Each number is 128 + 32 x the weight over its row's rms, rounded and kept within 0 to 255. Layers, rows and columns count from 0. The size above them is the row's rms in percent of the matrix's.

# layer 7 MLP down (transposed), 2560x640, rms 0.0384, rows 889-941, columns 192-255
size [101 102 108 104  99  96  96 108 104 102 103  98  94  97 103 111 100 100  99  97  96 102 101  92  99 103  93 109 102  99  95 113 109 101  94 110 100 100 102 101 105  99 103  99  98 107  93  99  98  99  98  97 100]
[[125 142 114 103 135 159 136 157  62 124 119 154 152 137  90 117 114 147 145  65 172 134 148  93 154 148 141 187  37 148 123 104 135  96 117 130 138 114 133 148 126  98  77 116 175 109  93 120 145 137 171 153 132 122 141 101 139 154  76 230 150 144 134 152]
 [172 156 132 115 114  81 138 198 118 138 152 107 150 100 165 111 126 219 196 173  90 110 103 139 125 137  87 106 114 147  91 138 146 140 144 155 187  82 183 172 188 125  70 105 150 152 103 121 164 118 143 144 154 177 135 165 114 142 151 107  80 164 126 148]
 [ 69  79 110 143 139  88  96  31  99 162 156 114 113 105 104 117 183 122 126  66 125 116 141 133 194 102 134 105 107 131 158 122 184  86 113 114 156 158  95 155  85 148 142 132 156  93 144 193 115 142 174 112  81 111 116 116 135 113 165 119 153 109 197  90]
 [ 99  73 118 121 166 143 152 119 152 121 123 147 109 100 154  62 106 164 125  79 174 135  78 140 154  78 162 105 150 108  91 147  98 115 139 155 149 147 152  90 124 131 119 198 104 143 135  97 117 138 143 147 113 165 124  95 134  77 125 192 147 182 137 161]
 [151 143 149 129 118  85  95  66 100 155  98 100 101  84 106 162 139 130 151 114 118 128 101 160 167 101 125 145 113  75 137 170 114 156 121 114 169 105 123  90  56 109 103 128  56 109 165 167 149 113 150 115 132 148  91 188 153  92 113 114 120 140  94  89]
 [105 135 118 149  74 148  66 149 150 132 152  85 182 134 129 165 151 158 129  79  67 196  92  84  56  81 149 140 125 126  85 122 102  96 121 155  88 145 110 138  83 146 179 125 108  79 127 162 128 100 135 119 139 167  87 136 100 106 141 140 150 110  97 131]
 [ 86 100 117  69  93  75 162 146 123 111 171 107 106 142  93 102 180 133 128 133  57 169 121  84 126  84  97 144 195 133 193 144 207 116  70 158  94 150 118 208  99 113 149 146 200 156 107 107 192  84 126 214 127 107  58  87 144  84 107 149 137 122 142 109]
 [129 131 166 142  78 102 154 128 158 129 154 116 119 171 100 106 154 120 178  93 157 106 111  81 115 173 170 133 162  81 141 136 118  94 188 141 169 102 124 192 107 147 111 135 129 137 112 148 129 180 118 164 149 122 100 153 181  96 163 153 110 116 115 113]
 [107 102 186  98 125 143  86 143 128  34 195 115  94 123  93  92 134 114 126  92 118  66  92  88 153 130 139  91 107 136 109 134 114  82 131 170 153 121 164 164 209 123 170 125  93 132 120 137  83 146 158 152 105 101 112 100 132 129 127 122 138 124  91 112]
 [ 78  66 143  98 182 144 166  91 154 106 132 186 126 138 117 149 126 138 132 177 152 187 115  95 116 100 106 158 128 186 135 141  84 125 129 132 121 172 115 199 103  92 104  85 140 171 133 104 132 125  91 112 156 115 139 137 124  83 148  99 127 116 131 116]
 [143 137 170  94  92 148  93 146 112 110 133 136 134 133  99 136  79 119 174 126 165 101  84 158 144 126 119 126 132 117 106  83 124 151 139 149 128 139  97 133 137  97  92 127 133 149  91 124 125 103 126 149 129 216  84 115 138  86 156  82 117 119 102 106]
 [ 96 141  87 150 121 121 176 118 217 112 116 200 124 110 194 118 149 168 208 141 109 173 147  85 109  82 122  87  62 221 120 125 125 164 156 117 131 122 144 163 125 137 118 133 105 154  99 135  68 121  96 122 113 116 134 111 179 150 102 177 115 144  85 128]
 [143 116 132 164 155  90 105 113 165 177 171 118 165  83 127  96 141 135 114 130 141  98 113 116 127 137 159  46 146 183 140 104 163 102 103 111 159 118  48 136 171 124 133 137 111 166 121 124 125  85 137 160 108 118 102 170 135 124 157 135 100  78 176 118]
 [138 201 131 124 163  99 119 184 135 104 137  94  37 133 123 143 111 106 162 142 110 143 136 124 147 120 101 156  86 176 167  92 132 137 126 114 131 115 126 116 139 136 122  37  90 130 116 127 132 170 140 176 166 133 106 156 128 143 145 165 141 118  98 108]
 [103 118 190  51 114 114  74 113 105 147 190 114 144 126  92 121 107 105  95  84  99  63 132 155 151 144 214 162 125 108 130  81  96 133 119  66 141 132 141  99  60 100 161  87 132 116 156 161 146 163 115 121 153 159 124 165 121 138 158 148 119 138  97 165]
 [ 87 127 114 102 146  69  78 125 130 118 128 137  71  97 153 134 104 132 174 127  98 185 101 216 136 139 100 150 155 138 150 101 186 109 112 144 164 174 166  71 133  99  85 133 112 140 176 141  94 185 123 124  86 113 148 196 128  90 129 149 204 150 125 190]
 [149  86 102 116 169  93 144 129 163 115  80 169 115 158  95 137 139 126 147 176 170 113 117 173  98 140 154 115 155 108 127 139 122  76 125 163 174 135 106 194  79  62 168 154 150 121 167  87 155 131 144 120 118 126 165 102 134 177 130 123 153 135  42 127]
 [138  89 103 106 162 133 136 149 145  91 152  67 103  88 130 146 134 101 117 123  99 122 149 119 130 122 209 135 133 108 142 117 121  95 144 115 106 127 144 148 113 162 184 107 166 119 170 170 107 100 101  89  75 145 151 142  60 158 108 130  66 120 147 100]
 [115 154 104 114 127 100 123 110 110 104 135 154 192 204 110 146 162 140 135 151 137 100  93  82 169 117 136 158 148  32 112 160 135 140  81 112 159 107 150 103 122  72 164 101 150  90 120 142 133 128 116 175  66  63  88 196 131  83 113 139 175 113  77 122]
 [139 115 102 134  89 132 183 164  56 108 136 154 143 114 126  95 111 104 144 150  98 185  90 131  77  57 137 146 109 157 134 128 151 146  95 159 101 106  99 160 118 116 200 127 147 135  96  85 139 153  62 150 170 127 161 126 108 128 180 121  67 143 102 133]
 [137 175 105 151 122  84 105 112 137 132 167 107 118 111 127 117  91 142  59 132 142 132 130  75 102 122  87  66 130 139  97 117  71 176 138 120  52 125 126 166  61 108 169 111 130 131 127 126  45 156 103 119 106  89 107 130  80 122  95  90 118 154  61  52]
 [130 184 139 141 195 127 185 171 104 101 105 173 121  78  48  99 130 134  91 165  73 133 141 148 155 132  80 146 130  98 112 108 155 146 169 134 142 129 171 182 132 154 127  91 179 163 152 134 144 149 150 124 140 129 102 120 115 106 167 108 165  82 108 139]
 [152 139 196  86  88  90 111 111 141 130 157 111 122 149  75 175 154  61 156 112 155 113 147 103 170  59  86 135 141 106 142 137  89 141 163 125 117 129 106 109 187 110 115 147 112  84 139  59 165 109 170 144  78 159  96  64 156 149 141 139 112  78 121 140]
 [121 142 141 149 134 107 119 149 113 177 128  93 122  81 202 114 150  91 157 104 140 157 197 198 156 131 125 128 148 101 124 146 120 182 181 111 108  90  94  76 138  88 115 126 147 121 123 119  85 139 157 120 143  93 168 128 130 126  52 138 139  86 126 166]
 [139  93 174 111 168 116 167 119  89 155 167  97 128  55  79 108  96 137 160 123 102  65 107 152 138 126  98 134 167 172 109 135 113 140 175 152  88 188 110 113 188 130 164 118 128 133 110 120  81 121 168 175 111 149 145 109 136 172 154 117 141 154  57 160]
 [ 90  68 127 126 135 161  76  54  88 136 160 110 122 137 143 148 113 118 157  85 146 161 134 158 140 109 183 131 115 196 104 101 170 118 135 137 168 154 130 103 146  97 157 119  95 125 198  95 156 116 126 151 100 134  90 139 116 114 149 127 150 119 198  51]
 [182 111  93 149 153  91 138 102 102  92 163 168  61 112 149  56 164 111 100 100 153  99 126 111 128 203 196 128 108 150  79 123 129  99 114 104 165  88 127  96 135 152 132  81 120  78 147  82 152  93  96 147 125 139 122  99 134  84 134 123  94  66 126 125]
 [100 132 151 114 149 142 168  92 108 142  93 127 114 115  64 121 138 114  94  97 154 139 119 193  75 129 161  81 127 132 211 114  86 205 148 142 131 159 187  96 131 162 125 122 149 123 109 167 160 145 124 121 140 224 122 120 116 139 133 112 143 100 144 111]
 [ 34 142 186  97  79  96 159  86 127 161 146  76 157 152 120 120 105 182 185 147 176 173  79  73 153 147 132 110  91 118 117  65 130 118 111 117 125 197 214  96 110  72  88  97 112  95 135 147 116 165 154 137 180 105 139 103 102 120 141  58 136 152  60 122]
 [147 146 178 126 101 148 100 163 123 176 107 114 170 184 156 145 110 100 105 185 126 120 130  90 141 134 140 175 108  66 162 140 198 124 183  66 132 132  99  25 141 102 195  96 156 110 140 108  88 119 180 129 126 145 108 114  98 120 173 125 124 130 133  88]
 [117 146 135  55 140 143 102 156 122 138 133 129 147 183 201 150 129 131 112 132 176 158 134 179 159 120  63  88 105 113 155 145 110 161 107 135 103 113 108 162 118 125 154 144 120  99 113 125 163  90 166  71 160 126 146 117 160 140 104 136 151 155 144 150]
 [ 91 159  90  70 105 134  95 138 107 121 164 131  89 127 139 104 127  72 121 121 156 148 106 114 150 111 157 141 124 135 148 145 103 148 146 152 120  94 151 161 142 106  89 149 123  97 123 181 139 115  70  99 168  84 139 119 150 124 131  94 152 135 133 117]
 [ 84 163 113 135 105 148 132 107 116  99 130 138 140 121 137 126  94 160 154 173 128 131  77 137  95 163  56 132 109 131 123  75 151 145 164  94 140  89  77 184 155  79 117 108 160 107 115 139 151 203 132 124 136 148 139 116 113 134 124  95 123  94 105 151]
 [151 159 184 123 109 139 163 135 114  70 132 155 123 104 171 174  75 102 111 120 113  58 203 148 145 151  79 115 109 111  57  95 182  94 140 104 136 153  86 112  57  97 148 132 135 189 132 107 155 140 181 101 103 125 148 112 136 128 129  87 135 147  51 122]
 [ 84 156  99 103 114  59 169 102 120 129  96 135 161  70 138 100 150 140 102 182 173 142  97 137 100  70 126 108  66 106 108 108 137 170 120 176 117 119 143 147 133 113 139 113 126  99 129 155  96 149 126  89 120 134 125 139 114  96 113 118 170 166 146 146]
 [209  90  93 128 115 134 104  96 110  99 121  71 152  89 105 115  92 100  93 116  89 122 112 158 135 142  66 102 112 171  89  91 194 143 135 113 135 122 163 159 113 133 114 133 207 134 112 149 122 142 163 139  68 104  85 205 163 145 140 112  95 134 141 127]
 [129 113 173 161 127 189  94 132 134 193 117  60 187 131 114 182  93 133 133 148 140 154  83 117  93 115 150  77 161 125  67 126 184 119  83 159 137 174 155  69 123 131 140 125 203 124 115 111 122 127  82 102 144 130 113 128 193 116 152 156 123 130 136 133]
 [171 119 172 121 120 176 147  67 120 169  49  62 186 156  92 117 108  91 145  93 138 163 179 200 139 175 109 112 153 138 182 132 107 123 157 159 130  91 104 154  82 110 109  67 151 125 138  79 140 129  99  99 154  98 125  80 170 131 216 106  87 179 121 139]
 [138 134 128 154 108 122 134 178  86 127 162 174 105 151 170 138  83 128 171 168 114 134 127 107 181 119 138 117  72  87 167 169 109 123 121 154  92 116 117 106 131 157 135 110 146 113 119 132 173  78 113 104 106 140 117 105  96 102 138 127  93 141 109  90]
 [162 124 109 133  74  83  91 128 136 122  94 113 158 114  72 118  70 148 200 112 129  97  82 108 116  98 108 128 118  93 165 142  60 149 115 156 155 180 143 173  83 118 125 145  87 158 139 131 136 116 129  83 145 135 123  83 142 157 135 112 165 164 113 149]
 [123 152 123 121 123  76  90 136 101 114  84 111 143 109 135 112 112 169 140 159 109 143 129 113 114  99  59 124 129 134 106 143 158  67 128 145 149 137  93 125 164 128 134 119 153 113 154 120 151 155 177 120 139 125  41 160 171 102  90 128 141 100 147  92]
 [143 139 110 125 104 184 198 117 134 123 163 175  93 177  55 180  55  72 118 168  66  95 150 134  66  92 101 176 176 149 127 127 116  74 139 128 117 127 155  87 142 132 136 137  82  95 146 153 152  65 153 122 123 170 120  86 100 154 158  65 156 127 123 130]
 [107 162 101  81  79 113 133 171 106 131 101 144 155 100 164 125 111 203  80 148 145 121  96  82  99 122 138 116 110 107 172 127 179  95  95 144 163 102 162 156  86 103  97 111  98 175 156 145 164 162 138 168  96 130 200 135 144 120 111 151 134 106 112  78]
 [ 72 159 113 174 136 120 149  71 110 139 105 170 117 139 175 179 154 130 114 110 157 130 154 136 116 113 158 158 141 136 151 222 120 108  90 121 133  90 127 178 202 151  76 129  86 104 153 126 148 173 111 173 127 135 143  78 155 149 111  84 144 102 149 134]
 [181 118 152 126 120 130 118 133 100 123 121 159 171 108 150 141 131 143  76 148 129 130 114 134  65  84 139 101 180 106 166 132 142 161 123 201 134 132 128 136 111 136 105 113 132  81 126 179 111 166 216 192  91  81  96 166 152 166 117 125 140 213  56 122]
 [158  82 123 147 134 116 111  75 103 129 126 117 105 120 146 130  73 159 170 175 178 135 172 130  79  73  91  81  72 150 171 151 115  51 119 165 175 126 131  76 145 144 137  96  99 125 145 120  84 146 107 168 117  58 117 112 112 165 111 100  78 139 211 144]
 [ 63 159 103 137 108  83 138 161 135 114 141 125 130  67 138 152  92 139 128 146 149 111 170 107 148 104 128  99  69 112  37  97 105  95 136  88 164 132  88  95 106  91 179  85 148  70 134 128 167 157 111 144 159 223 133 181 136 166 135 133 111 104 125 130]
 [192 167 139 124 117 152  97 155 120 163 129 101 144 152 125 140 131 119  75 130 117 197 138 144 128 199 228  81  84 164 145 164  80 145 116  90 145 108 100 102 129  97 191  88 196 157 159 140 103  91 110 109 138 117 105 150 190 127 151 167 201  95 181 135]
 [175  99 130 159 119 156 193  63 143 122 158 130 113 131 179 177  85 120 157 124 138 136 126 114 100 102 129 107  71 127 130 156 175 185 125 136 173 181 113 126 147  84 129 193 109 117 152 104 144 182  97 100 152 118 144 129 163 158 115 134 119 177 118 148]
 [127 129 125 118 139  99 122  82  96 119 152 111 116 121 142 135  94  90 174 128  87 100 122 139 202 176  90 134 165  99 107 142 156 113  84 120 110 144  88  98 150  88 120  87 125 130 153 113 117 129 131  89 123 200 103 146 192 146  67  96  58 125 114  94]
 [156 137 140 108 134 122 160 124 130 157  96 155 125  40 156 134  91 117  93 145 194 147  42 117 129 132 127  51 127 173 151 171 138  68 155 162 166 129 144 160  81 168 107 111  89 111  95 105  75 135  73 145 101 119 140 145 106 133  65 181 172 112 122 144]
 [107 136  98 162 145 125 156  92 160 120 117  99  89 186 121 127 159 160 126 183  81 147 130 126 162 124 130 113 102 107 141  99 172 125 178 121 187 157 167 122  64 162  62 167 127 142 193 134  86 130 133  82 115  72 164 111 145 106 142 120 101 116 159 101]
 [130  87 102 143  54 101 159 144 182 132 142 147 116 152  65 102 102 104 150 100 116 196  92 110 126  41  85 152  78 152 128 195 126 102 120 146 127 138 158 106 112 139 159 145 134  78 169 187 110 133  96 155 115 150 173 145 122 163 194 125 110 148 143 171]]
# layer 7 MLP up, 2560x640, rms 0.0421, rows 890-941, columns 192-255
size [ 96 101 103  99  97  97  99 107 101 105  94  97 100 106 113  98 102  94  97  93  98 105  92 101 104  90 115 103  96  91 100 116 100  93 109 100 101 101  99 110 101 102 101 100 106  99  99  98 113 100  95  98]
[[ 73  86 142 160 107 160 129 163 171 105 136 129 151 165 181 104 142 135  79 102 188 167 173 168 106 133  82 146 134 126 101 140  62 120 134 148 121  91 180 133 129 168  67 118  92 146 102 106  90 107 120   7 152 177 169  59 120 126 159 116  91  87 146 116]
 [137  57 177 138 135 124 123 168 159 107 200 168 118  76 130  97 151 115 104  80 148 100  83 102 190 149 147 108  92 123 126 109 134 167 134 125 135 122 127 126  82 138 146 120 126 107 108 164 108 126 151  87 128  81 159  86 148 116 146 110 166 129 130 118]
 [122 115 124 115 144 116 131 109 166  96 180  70 114 111 138  82 141 128 154 160  77  90  93 177 165 124 132 139 101 143  98 117 104 113 122 170 163 213 150 147 144 165 117 140 181 149 138  76 149 132  95 140 189 121 108 132 122 134 121 196 119 114 168 161]
 [131 112 166  99 100 136 129 169 135 127 117 148 159  96 126  88 130 143 126 136 114 151 109 146 198 204 152 134 150 142 160 126 155 148 139 139 161 143 145  64  75 192 146 130 143 144 137  77 141  87 177 169 134 141  88 142  78  81 132 128 153 144 139 121]
 [115 117 156 146 197 143  95 126  92 195 129  88 149 133  88 159 119  94 106 120 119 126 151 120 146  82 149  99 153 168 118 151 116 117 115 147  80 138 142 109  28 152 137 119 134 137 160 139 102  97 154 116  70 113 157 142 132 115 105 114 132 114 136  80]
 [114 133 151 120 139 110 150 148  84 132 109 119 124 125 131 120 163 124  77 169 120  86  92 157 159 130 122 116 152 128 118  93 213 177 115 160 124 113 168 132 155 161 144 165 158 163 102 105 146 120 117 117 172 181 168  96 119 104  88 121 110 122  95 125]
 [161 127  99 107  81 137 126 119 152 101  57  98 127 116 112  89 172 151  93 108 151 101 144 112 124 161 125 134  86 138 145 144 120 120 138 101 104  83  89  64 139 186  86 152 139 124  49  86 110 130 157 163 127 132 160  95 134 124 116 122 104 126 159  69]
 [122  96 156 120 181  99 107 112 153 141 111  65 121 160 145 168  87 162 154 203  76  68 130 151 169 155  52 151 162 168 168 121 136 138 114 134 130  74 128 176 129 102 118  78 164 128 123 105 122  98 172  85  96 129 107 128  93 141 117 176 201 128 137 165]
 [114 149 136 181 143 167  66 136 183 176 123 151 160 104 133 150 144 153 124 126  57 118 184 160 111 155  60 130 132 153 148 110  99  90 116 104 117 105  92 116 113 136 134 119 125 136 132  84 115 130 115 116 117 109 155 139 134  79 122 208 144 116  87  73]
 [167 116 164 155  96 143  90 158 102 186 116 170 128  86 133 146 111  94 102 124 128 175  85 128 186 124 106 111 162 141 116 137  84 123 135 124 123 164 114 102 100 122  77 173 162  82  74 176 120 160 151 128 124 141  74 126 125  93 122 160 163 100  92  91]
 [ 79  83 150 108 147 183 107 116  98 123 111  82 110 115 105  89 135 134 121 115 176 147 111 102 112 155  99 107 122 125  86 138 104 146 148 115 123  67 133  97 188 154 121 141 164  99 102 144 136 111 101 149  81 148 147 115 163 107  93 109 101 124 188  90]
 [175 139 102  65 187 125 145 111 202  67 177 132 121 153  64 129 151  79 129 137  83  86 177  88 124 124  78  88 169 156 156  69  76 106 170 120 124 115 120 160  97 150 106  89 114  84 140 170 100  98 121 118 118 131  79 149 123 166  82 127 160 114  69 119]
 [176 129 149 171 203 130 115 141 149 186  92 110 141 119 165 102 152 135  66 181 112 151 147 137 120 123  87 128 154 137 131 100 125 110 153 146 128  43 150 117 139 125 111 115 185  94 186 112 154  73 155 110 107 118 125 140 133  86 156  59 142 140 143 171]
 [ 80 109 131 150 178 143 111 148  95 151 111 129 141 110  91 141 149 134  56 115 205 104  80 194 138  81 127 160 129 169 154  92 128  80 125 130 224 129 130 125 144 120 148 125 136 167 114 115 143 145 158 152 127 138 138 159 114  90 165 181  73  76 144 144]
 [ 91 122  73 129 118 170 159 166 146 121 112 178  60 176  81 115 154  92 105 155  98 145 146 132 141 138 118 195 104 151 124  46 115 136 187 124 142 147 148 137 149 109  96 154 152 101 106 101 100 126 124  79 116 131 152 134  70  87 161 149  82 156 171 130]
 [153 102 199  96 143 100 107 126 106 142 133 118 126 162 188 120 123 172 151 124 139 111 156 179 170 134 176 116 107 135 125  98 144 104 124 159 123 104 130 165 134 102 169 114 209 126 103 146 178 132  79 176 125 163 117 155 109 120  79 110 137 153  93 134]
 [159  64 161 139 134 134 108  61 166 136 193 144 146  56 136 151 160 102  83  81 137 144 157 117 149 116  96 185 140 147 151  77 175 118 126 171 153  90 111  94 114 111 141 117 110  89 152 110 118  91 117 181 123 156  72 125  81 105 154 137 150 156 123 161]
 [114 111 127 168 135 105 159 143  88 153 162 102 104 158 159 113 137 169 141 119 118  72 125 147 144 134 117 127 136 131 137 149 143 107 129 175 121 169 137  84 137  86 105  65 179 113 133 124  94  98 108 144 136 144 144  76 148  99 111 118 160 112 101  95]
 [132  93  91 130 135 105 124  48 104 104 143 108 128 141 117 139 145 128  84 112 104 109 190 140 201 138  86 155  41 148 100 166 140 133  90 112  93 156 164 104 114 214 163 154 115 133 102 134 118 125  83 137 139 151 124 131 116 124  76 124 111 137  83 155]
 [129 117 148 119 118 134  55 154  66 176  22 142 150 150 122  77 122 104 107 141 131 127 111 157 148 106  76 114 174 126  86 152 105  85 115 110 172 151 151 106 117 100 138 148 127 160 140 142 141 136 146  80  94  95 140 181 149 121 151 138 122 175 124  92]
 [191 149 118 105 125 121 112  99  97 110 107 118 158  95 126 116 119 123 113 180 152  97 136 144 121 114 124 143 111 141 134 109 140 164 135  73 160 166 114 131  84 104  75 107 196 135  92 119 101 142 120 146 116 163 165  33 134  65 160 155 162 132 136  78]
 [148 112 149 145 183 141 118 100 103  91 168 134 167 103 130 110 182  97 144 122 139 110 113 235 113 114 110 215 117 179  99  75  76 115 221 107  66 132 132 110  88 140  83  90 163 132 126  97 102 163  97  55 172 152 137 120 109  94 151 107 108 129 132 157]
 [104  58 106 124 168 174  67 136 113  99 180  90 148  97 111 108 132 120  72 111 198 125 183 112 116 100 148 147 155 149  97 148 145 145 154 138  60 122  83 151 135 172 156 124 163 138 156 107  93 109 147 124  76 135 208  55 135 109 112 138 103 120 168  85]
 [141 136 111  99 192 119 154  94 161 197 181 154 136  90 133  67  94  93 211 127  90 115 106  76 155 141 127 159 127 145  88 120 174  70 152 129 116 146 172 152 149 159  99 132 213 145 182 176 142 124 172 179 112 187 126 112 100 148 141 128  86 147 107 122]
 [136 125 116 127 140 127  77 113 135 133  90 125 103 103 136 114 143 117 121 123 200 148 130 193 158 122 129 181 135 142  63  47 146 136 114 211 140 153 126 112 140 102 115 104 121 129  92 174 146 123  64 138  89 120 152 128  54  50  86  55 139  47 129 141]
 [ 89 150 138 127 128 141  59 116 108 145 123 113 136 154 129 184 135 165 120 124 150  51 152 119 147 130 113 132 109 146  82 120 131 118 100 103 176 125 124 107 148 147 100 136 144 176 132  92 160  23 130 105 104  98 144  70 143 134 104  89 117 128 128 144]
 [136 149 180  89 142 164 144 144 151 161  79 126 132  79  89 106 131 113 161 121 158 115 133 146 184 127 135 208  89 155 122 116 109 132 143 142 121 131 130 115 160 194  99 154 169 156  49 144  97 148  93 110 139 191 163 172  97  73 157 146  64 138 116 112]
 [168 150 169 129 106  79  88 131 133 151  56 119 125 138  88  85 141 151 143 114 114 100 112 124 169 146  88 160  91 117  94 119 126 139 125  85 109 147 105 131 130 138 188 140 160  90 103 144 141 151 139 112 186 110 151 184 146 142 129 109 129 130  68 104]
 [ 97 145 118 104 124 146 109 118 158 205 122 145 132 179 129  99 102 129  92 133 115 115 156 172 128 173 134 138  90 127 110 105 147 117 159 117 126 155 114 120  57 139 112 110 108 120 134 114 157 144 118 145 139 130 148 179  93 123  77 151 126 120  53  79]
 [117 113  40  97 194  89 187 115 148 171 145  59 103 126 165 156 161 151 139 165 145 188 130 141 113 140 112 136 147 122  99 103 112 119 152  98 144 129  92 129 141 184 132 142 117 190  94 157 116 108 176  82 151  86  88 121  84  86 159 129 116 175 154  34]
 [118 159 141 136 110 110 141 104 137 100 117 127  99 116 183 162 172 121 141 115 168 116 153 178 189 107 165 155  92 155 151 123  83 109 160 124 111 130 130 124  86 102 185 132 128  95  71 132 128 155 138 100 114 176 165  62 116 146 130 174 122  85 100  59]
 [132 144  87 150 103 148  86 160 102 141  85 124 144  53 131 127 143 149 103 129 146 122 143 147 123 121 118 145 128 158  95 103  76 133 173 130  75  74 148  69 168 139 120 104 146  53  95 154 109 149 156 114  95 130 176 132 101 101 102 175  85  90 100 129]
 [124 104 132 174 157 130 123 139 123  67  96 119 146 112 186 108 125 103  96 133 159 151 164 104 129 133 137 185  97 129  95 143 192  83 104 159 150 136 137  79  72 135 161 136 108 153 116  98 159 121 143 127  88  95 151  87 136 109 159  96 204 120 105 138]
 [155 127 143 125 144 100 137 146 134 102 123 106 115  62 107 124 143 104  54 154 129 143 140 103 136 143 108 174 142 155 106 156 141 132 178 115  69 124 146 150 205 126 100 147 123 163  96 141 113  94  94 111 150 120 128 158  67  99 123 144 107 138 156 105]
 [142 125 140 154 179 123 105 103 149 139 169  89 148 151 129 111  81 141 120 193 115 108 104 174 106 110 122 153 102 146  74  81 157 164 127 137 101 133  89 102 107 180 138 107 176 157 113 133 124 153 114 158 144  93 130 116 119 136  29 107 107 123 120 160]
 [ 94  86 149 203 110  96 145 190 122 199 128  77  60  98 124 149 149 122 142 190 107 100 148 127 124 166 157 118  81 214 115 127 177 158 107 155  95 160 127 104 134 141 148 128 105  84  89 118 118 117  82 174 168 106 135 105 108 125 174  95 153  57 143 173]
 [121 119  13 146 206 150  77  45 125 134 125 156 151 170 197 110 114 108 155 172 157 111 117 114 101 106  96 138 132 142  75 149 151  99 168 167 162 127  88  51 126 111 180 192 177 111 126 182  96 146 182 167  69 126  95  79 134  89 159  93 110  94 122  74]
 [171 113 146 189 187 168 218  83 107 153 101 164 107 109 145 123 106 178 173 144 112 123 153 158 171 136 167 140  91  79 126  82 199 147 116 127  86 102  98 133 184 161  76 148 148  88 115 142  85 118 108 106 166 123 126 104 155 105 123 133 134 118 115  83]
 [110 141 190 127 107 138  45 134 139 156  86 187 106 144 158  79 120 178 115 175 177 223 112 144 180 118 149 173 151 120 140  99 135  59 126 125  81 135 111 109 137 121 109 117 127 108 121 156 122  77 136 116 113 102 168 117  98 103 159 173 143 124 145 130]
 [117 126 165 196 123 138 160 125 165 152 135  82 132 173  60 177 171 228 141 112  49 153 142 143 112 105 115 120 143 202 105 122 139 116 132 148 114 101 106  98 156 179 121 108 201 139  82 168 123  97 162 134 132 171  71 141 148 119 157 121 112 140 134 121]
 [140 148  86 201  99 165 167 140 153 137 194  69  95 123 124 121 104  91 162 153  92  65 119 124 130 169 156 141 152 110 149 134 120 174 144 146  92 152  81 118 112 113 121 105 114 121 122 141 131  80 156 130  82 167 106 118  94 127 171  75 110 168 169 100]
 [119 114 105 139 118 169  99 103 135 188 116 110 140 169  92 131  88  91 124 134 106 127 160 132  93 111 111 121 108 110 127  95  89 177 185 171 140 136 155 105  88  93 174 160 135  83 151 108 131 116 133  86 116 127 105  77  93 154 195  92 139  91  58 103]
 [131 120 131  89 195 144 134 142 145 122 162 156 129  91 110 135 133 149 111 141  58 130 115 149  94 193 131 173  83 166 137 139  86 158 145 108 113 151 137 119 142 127 121 144 185 178 139  92 108 130 105 144 112 133 119 133  95 154 128 144 108 123 102  84]
 [108 157  94 196 101 148  64 124 160 176  97 171 136 133 165 142 142 169  71 127 129 171 135 166 118 124 141 102 128 144 134 112 140 110 125 165 142  90  64  99 116  90 167 113 109  41  86 167 146  75 135 126  80  88 101 139 153 110 117 123 159 154 190 116]
 [169  52 107 133 146 137 147 168 117 135 125 122 109  98 171 150 136 151  76 167 113 109 231 122 123  92 116 135 121 139 144 127 123  59 129 128 131 115 147 121  88  65 108 141 133 141 161 112  98 115 159 104  92  42 126 136 159 156 106 178 127 148 138  99]
 [186 163  98 187 190 138  72  90 118 155 126 116 154 105 141 133 114 137 140 190 132  70  52 122 160 152 160 144 148 148 116  73 172 124 116 153 121 167 129 149  90 135 121 187 129  85 146 196  98 146 133  81  97  94 130 160 149 120  54  69 158 158 147 135]
 [102  87 178 155 187 161 112 119 124 236 129 149  63  55 184 160 146 115  66 157  97 140 175 160 130 165 146 113 109 178 142  80 136 118 147 156 134 114 139  94 141 126 194 161 143 136 120 166  71 161 148 120 131 165 125 203 160 117  98  97 195 108 163 110]
 [156 137 199 138 104 125 151 151 140 143  94 126 125 138 108  92  81 128  96  90 157  78 148 140 111  93 134 126 154 136  74 129 168  95 100 106 149 158  86  99 155 182 133 103  94 121 102 102 118  63 128  89 137  99  65 164 153 105 145 171 120 113 113 127]
 [167  92 116 115 129 148 110  55 102 114  62 114 132  86 169 147 133 131 159 126 127  92 196 109 114 192 128 126  99 119  96 146 133  82 162 170 161 117 107 140 123 147 168 108  91 132 154 132 163 143 105  99 124 166 125  83 133 125  97  95 109 171 175  89]
 [185 138 142 116 116 139 102  81  96  95 110 120 143 166  65 145 117 117 103 145  71 136 179 119 147 147  93  85 149 127 199  40 135 117 127 120  65 138 103  81 108 140  78 135 143  77 142 142 105 109 129 140 111 110 130 157 123 143 142 154 120  87 119 114]
 [159 128  99 107 131 112 135 143 157 163  65  86 102  94 119 154 126 122  74 158  97 103 118 113 125 154 139  85  74 140 177 144  89 170 165  97 112 122 169 108 104 177  94 167 191 131 194 107  98 122 135 131  89  95 171  74 122 152  93  89 120 127 125 117]
 [145 116  86  81  84 107  51 115 183 102 149 160  63  86  60  84  89  82  89 145 151  82  72 143 172 159 176 181 101 134  71  93 138 157 162 116 111 120 100 141 114 170  86 157 146  89 121 146 114  99 113 124 126 105 145 141 150 112 129 177  85  74 139 156]]